config = dict(
    num_hidden_layers=10,
    qk_norm=True,
    tie_word_embeddings=True,
    extras=['capped logits'],
    learning_rate=0.00196,
    beta1=0.9,
    final_lr_fraction=0.0,
    batch_tokens=8192,
    dataset='wikipedia_en',
)
Each number is 128 + 24 x the weight over its row's rms, rounded and kept within 0 to 255. Layers, rows and columns count from 0. The size above them is the row's rms in percent of the matrix's.

# layer 3 attention key, 128x128, rms 0.057, rows 97-109, columns 0-127
size [ 92  90  77  99  97  95  83 103 100  99  94  93 102]
[[139 181 115 122 143 147 139 109 137 146 127 149 141 135 150 120 117 124 130 143 120 133 148 121 128 156 109 116 116 116 137 145 125  91 138 138 169 158 136  92  91  99 150 149  89 128 120 139 121 171 128 121 143 126 169 116 127 130 177  97 118  90 144 181  82  95 173 119  83 141 153 123 186 149 106 113 120 141 117 114 124  73 118 140 135 163 114 152 132 144 111 157 129 177 154 110  94  77 103 151 102 144 150 113 107 131 122 102  94  92 106 101 125 137 130 100 112 177 102 159 149 147 170 109 136 132 132 128]
 [117 127 166 171 120  93 133 161 132 164 159 143 138 154 132 114 100 112 105 104 134 111 101 175 152  95 155 117 120 139  81  86 123 130 122 148  73  71 113 122 146 113 170 123 148 113 128 120 140 134 129 132  91 137 115 139 127 118 126 146 107 107 112 124 146 127 138 104 122  79 129 109 114 145 136 102 134 132 113 152 140 156 129 130 150  74 129 151 103 114 119 128 101 139  87 139 134 139 138  88 110 113 100 131 172 156 124 158 151 159 143 102 145 105 160 166 196  87 110 142 126 150 111 109 188 108 122 143]
 [133 144 107 114  90 138  83 152 133 131 122 141 149 135 123 128 106 123 125 166 141 114  98 162 134 127 150 100  92 150 113  94 112 114 123 137 141 161 116  81 117  85 189 149  69  95 109 147 158 154 137 128 131 146 143 106 125 125 181 114 124 138 165 142 108 114 160 147 104 123 117 135 152 101  87 125 141 130 128 122  90  99 133 133 134 133 119 153 137 137 119 200 138 181 145 126 125 137 127 136 122 125 128  85 113 114  88 110 118 115 132  65 134 138 112 108 130 117 152 177 125  64 126 102 128 133 132 100]
 [135 135 184  86 122 160 131 158 133 111  99 157 101 102 125 151 113 152 115 139 106 162 177 130 148 118 147  94  89 134 140 168  95 164 111 167 160 110 138 107 136 128 131 135 170 134 104 137 150  73 165 123 165  96 139  98 161 121  75 167  95 115 113 104 134 129 151 100 127 153 126 134 107 122 158 123 134  92 127 152 155 120  91 106 149  98 154 129 106 116 164 123  96 132 149 169 141 130  95 126 124 168 113 130 123 156 104 107 121 114  83 101 141 115  91 108 119 146 133 113 113 116 133 157 102 131 125 152]
 [115 127 141 123 134 118 122 137 115 107 131 107 156 132 121 138  87 150 125 169 145 134 149 133 145 127 114 115 108 135 155 155 161 156 128 167 135 121  96  74 124  81 152 113 112 126 117 133 182 118 133 122 139 175 129 152 120 146  72 135  95 105 114 149  79 107 139 120 129 103 112 119 141 126 136 108 137 134 156 133 144 115 118 131 161 110  97 162 133 168 170 169 153 158  92 137 180 131 139 138  92 150 111 127  95 110 110  94 138 116  60 101 132 104 136 137 106 164  98  98  81  94 109 163 125 133 115 101]
 [143 146 118 159  88 114 135 162  87 133 147 107 137 154 124  60 149 141 145 137 163 190 128 168  95 111 128  81 157 112 107 115 146 146 161 172  46 110 114 102 129 113 137 156 119 130 122  76 116 133 147  96 128 149 100  95 128 137 137 124 169 120 119 111  99 116 136 102 101 107 127 130  92 132 108 103 148 129 134 153 168 127 158 104 154 169 150 119 139 118 153 159 141 110 141 131  92 128 132 135 118 113 141 158 107 150 126 130 160 118 138 136  92 124 120 136 162 119 119 104 117 149 154 104 160 140 116 103]
 [125  99 125 147  67 121 126 145 116 131 141 124  86 121  88  98 142 174 115  82 126 160 126 197 158  93 113  93 127 154 116 187 173 145 131 138 106 127 128 141 169 159 117 125 162 111 125  72 155 100 143 106 103 112 129 108 130 146 106 180  95 132 131 134 111 137 104 134 142 114 137 122 103 143 148 126 132 136 121 175 101 122 123 116 138 132 158 159 139 104 130 110 135 119 123 182 104 141 153 140  99 124 181 134 129 137 121 136 140 131  98 120  92 157 133  93 116  75 119 115 131 122 126 144 142 155 134 145]
 [132 140 161 120  90 128 154 131  82 147 159 143 133 111 164 155  44 128 133 133 116 123 156  97 120 137 184 156 147 150 164  86  93 151  89  96 123 115 107  86  74 105 124 122  94 141 145 153 100 155  97 123 151 173 132 134 127 136 131 128 110 136 140 154 144 152 144 108 129 173 118 123 138  89 137 114 123 127 139 139 138 139 109 141 156 147 135  86 146 147 129 149  76 123 102 163 112 152 156 122 133 161 145 122 150 142 130 114 145 141 165 127 162 141 131 119 134 135 144 110  93 109  97  88 107 120 119 150]
 [129 168 134  75 146 124 152 121 148 136  99 131 141 143 119 167 155  83 110 151 117 139 134 157 173 158 117 129  86 149 159 162 131 124 148 144 150 173 148 135 109 147  92  99 134 124 115 145 145 105 172 106 144 107 121 173 143 120 136 165  88 103 117 128 157  94 130 115 116 147  87 116 122 123 133 166 124 143 123 104  82 125 148 143 132 117 170 121 119 140 137  95 135 112  93 109 113  99  93  97 132 102 163 139 133 110 170 129 125 109 128 164 165 144 124 139 112  82 121  72 154 117  95  96  91 128 116 129]
 [ 96 112 170 165 132 144 121  90 156 151  89 169 116 160 101  98 133 149 144 121 118 166 135 105 125 144 109 127 143 131  71  99 126 125 123 144 111 144 105 137 140 136 120 202 120 124 140 117 107 158 115 144 157 111 158  82 176 122 129  98 112 140 117 144 147 130 134 120 145 115 138 129 116 100 112 119 122 159 151 155 154  84 123 154 154  95 120 160 133 116  94 152 106 131 137  81 180 164  96 145 144  94 134 113 144 144 146 146 127 108 134 124 106 117 117 117  77 150 146  78 141  83 161 110 128 140 107 136]
 [118 140 101 125 129 114 159 113 140 133 136 141 145 144 130 143 138  91 116 146 155 105 130  97 153  95 133 103 118 130 121 129 149  84 125 103 140 112 120 134 120 105 123 133  78 145 154 110 135 164 125 141 146 101 170  95 177 124 171  81  96 131 115 156 150  96 162  75 141 142 109  85 137  96 105 213 170 154 131 131 130 141 187 176  92 111 129 130 128 125 113 124 120 112 125 114 110  99 129 116 169 120  98 131 101 122 162 146 113 137 148 164 153 147  96 143 147 141 151 123 129  88 106 138 130 125 124 145]
 [113 148  81 172 162 108 128 112 184  83 122 117 136  90 157 154 130 145 118 174 154 139 119 130  51 104  95 149 135 135  90  98 107 145 139 123 125 155 108 124 168 144 114 155 137 128 145 162 114 151  63 128 156  97 112 126 144 163 133 106 137 121 164 137 116 122 134 127 101 103  92 118 163 168 107 120 133 120 131 158 132 141 128 133  90 124 118 122 146 113 144 112 158 132 122 112 138 103  76 130 154 124 136 166 125  96 112 151 129  78 140 155  98 136 143 162  87 153 139 146 134 121 135 105 143 133 125 134]
 [132 133 169  97  78 154 136 123 112 140 170 137 102 115 115 113 164  92 107  96 103 164 160 156 154 141 129 103 118 153 105 146 103 170 116 143 139 135 135  94 162 126 120 131 117 104  93 146 111 102 157 124 150 140  90 147 123 186 127 147 130 106  99 123 107 146 189 119 127 139 120 140  91  98 140 116 144 138 205 152 146 111 131 126 134 111 108 137 106  99 156 169 141 161 110 170  98 117  87 121 127 113 160 109  93 146 137 127 118 112 100  75 145 141  91 122 154 122 120 130 120 113 117 147 137 126 133 146]]
# layer 3 attention query, 128x128, rms 0.0654, rows 98-109, columns 0-127
size [ 96 117 101  94 108 117 105 122  94  95 113  99]
[[138 126 122 158 132  84 125 106 153 124 116 143 151 141 159 110 160 155 128 142 187  93 127  82  93 164 136 144 166 139 109 150 148 145 120 101 133 142 147 159 111 144 170 115 122 176 159  89 136 121 125 155 130 138  93  76 121 145 124 111  88 142 145 125 105 111  89 123 149 137 138 133 102  95 127 170 128 142 136 108 153 137 130 121 140 127 110  91 135 109 121  89 137  87 134 118 141 118 120 120 147  79 106 168 124 139 125 164 150  95 142 133 148 151  66 146  94  90 146 131 148 108 150 174 110 139 160 140]
 [101  74 102 109 129 127 141  74 127 134 168 154 102 118 119 116 167 135 165 120  77 103 174 144 137 119 141 140 160 120 198 128 132 119 124 116 166 125 148 150 157 119 138 164  98 135 121 116 130 113 135 175 123 147 182 109 106 110 127 146 145 125 146 150  89 133 128  92 127 145 141  84 121 175 137 120  69 135 114 111 144 112  88 102 157 129 148 109 129 149 147 129 106 144 144 120 153 143 124  92 141 152 106 110 114 120 132 116 125 121 105 159 154  92 139 104 118  88  87 102 119 133 128 178 121 132 119 128]
 [139 121 118 142 168 175  98 115 136 106 118 134 136 178 117  86 144  99 205 112 139  99  99 101 115 137 108 129 109 135 108 103 158 141 128  88 152 147 130 111  98 188 140 134 144  98 115 116 156 168 135 136 125 117 117 159 134 119 108 114 158 166 143 129 156 119 147 116 116 100 130 114 149 142 105 143 162 134  93 141 135 103 132 153 105 153  79 118 149  97 106 148 170  83 118 128 123 123 135 133 114 103  64 118 131 156 129 137 130 114 136 153 133 100 117 160  71 137 125  88 143 158 161 125 134 130 148 135]
 [ 99 148 121 101  90 142 120 128  88 119 104 110 139 100 111 163 141 109 105 111 157 165  78  86 108 137 133 160 172 111 132 117 141 120 135 151 106 184 149 124 138 177 136 128 107 141 108 123 112 110 119 102 133 125 162 117 109 142 149 114 148 133  97 131 156 116 149 184  96 162 173 136 168 150  73 129 141 154 134 103 136 133  99 125  61 137 149 105 106 106 107 109 157 123 138 114 111 125 122 120 155 116 122  81 124 127 126 122 155 110 160 165 133 130 118 128 162 156 115 108 110 138 163 106 121 136 142 180]
 [ 89 154 115 106  88 135 136 128 156  96 123 137 124 108 152 128 114  98  61 118 142 178 106  96 129 102 134 158 155 111 135 130 121 139  91 140 149 185 114 137 127 106 124 143 121 133 159 124 170 133 119 129 109 111 156 108 131 159 129 147 172 143 138 175 131 130 118  92 104  77 158  89 151 114 145 115 112 167 164 135 157 150 100 133 110  85 163 107 152  97 110 114 105 135 109 122 156 110  99 111 147 129 104 131 171 100 132 155 150  99 131 120 137 145 120 147 174 130 103 137 118 115 117 134 104 148 182 107]
 [138 146 124 175 108 144 126 118 140 133  92 132  95 123 157 112 120 148 144  86 173 176 105 116 121  92 134 130 141 133 103 116  98 184 144 137 125 134 127 130 100 125 130 135 151 148 160 147 138 146 126 101 125  97 155 109 168 147 100 134 162 134 164 113 140 157 111  74 153  84 138  96 139 136 143 128 167 140 127 138 116 125 103 152  80  96 162  97 138  81 113 160  89 108 130 122 106 128 103 136 156 121  91 130 179 125 136 173  98  99 135 139 172 126 134 176 140 137 146 117 128 146  83 115 134 106 126 116]
 [115 150 102 120 134  89 152 148 131 138 133 146 127 158 154  83 174 153 159 116 110 106 139 146 141 139 134 106 125 101 115 122 179  91 150  92  98 156 103 142 128 144 123 163 125 118 156 100 113 102 129  99 132 114 108 132  78 123 104 107 152 129 133 135  75 106 123 190 111 111 139 131 133 150 117  96 118 157 109 111 150 126 162  90 127 167  89 141 129 122 136 101 187 153 143 119 163  87 112 140 151 125 135 148 131 137 168 110 118 115 125  98 110 151  98  83 139 130  92 104 111 165 150 135 136 163 141 168]
 [135 105 120 131 163 155  94 129 123 117 129 152  97 147 104 109 124 119 132 148  92 111 140 146 163 115 146 115 106 115 130  88 112 119 133  96 170 107 130 135 132 112 169 171 128 135 117  98  90 130 131 177 132 129 157 107 106 109 153 109 137 190 122 103 113 158 153  94 135 112 118 118  91 124 152 175 130  93  98 127 102  72  98 139 168 109 102 146 141 155 141 174  99  92 160 102 109 150 136 139  90 144  94 147 109  97 152 115 109 108 109 143 131 120 155 130 119 110 149 105 135 172 149 156 174 137 108 145]
 [126 100 127 123 148 125 130 107  81 146 121  90 108  92 118 128 165  82 182  99 125 148  99 140 129 103 118 158  67 130 135 130 162  96 141 110 105 108 129 113 124 157 128 112 154 143 119  98 132 116 131 130 103 122 107 176 150 152 135 115 160 166 161 118 143 102 141 115 120 146 162 122 128 107 113  92 107 121 117 120 134 169 132 143 153 130 131 122 192 101 171 130 121 114 139 135  90 132 140 120 130 143 109 119 124 124 158 129  88 144 118 180 173 139 167 158 123 116  97 119 164 160  87 114 124 139 141  71]
 [124 143 148 118 166 142 131 123 123 128 136 164 125 127 130 115 162 113 124 156  88 109 132 196 150 136 128 129 110 142 147 131 136 110 152 106 132  92 150  97 163 146 122 136 146 131  65 119 102 119 142 116 123 108 135 144 106 114 137 104 135 147 121  98 126 124 101 103 133 172 146 119  52 132 145 115 115 125 108 122 126 125  94 113 130 147 101 138 192 151 155 167 139 175 150 121 127 117 132 126  76 149 158 127 125 113 100 104 109 106 110 136 123 131 139 163  74  88 114 150 149 110 159 133 125 164 116  58]
 [ 76 123 138 109 139 113 128 136 132 168 132 126  93  84 104 148 137  96  96 161 120 121 113 145 148 127 145 149 112 113 149 103 114 145 114 125 151 121  95 164 143 114 164 132 116 164 131 128 140 121 118 153  77 109 141 150 127 115 162 125 129 146 149  85 129 111 139 146 144 156 135 128  86  74 141  88 113 162 138 122 102 134 141 112 116  74 153 116 161 143 108 141  94 109 154  68 146 178 107 134 126 149 152  82  89 109 120 128 151 156 126 164 134 153 159 130 159 101 147 127 132 103 101  91 129 169 135 103]
 [133 111  96 159 152 147 106 105 177 136 127 148 121 151 131  75 163 112 174 132  92 105 122  97 104 142 131 120 152 149 136 111 145 133 100 145 152 123 115 146 125 163 162 122 156 126 139  95 139 144 150 160 117  63 152 129 127 123 149 106 141 186 127 142 127  91 139 127 132  85 120  91 125 128 149 133 122 126 117 123 158  89 123 135 128  94 148  76 150  82 131 153 126 103 100 131 133  90 122  97 170 118 101 137 105 130 146 142 141 136  99 153 142 148 141 187 116  78 130  91 133 113 150 171 131 141 127 149]]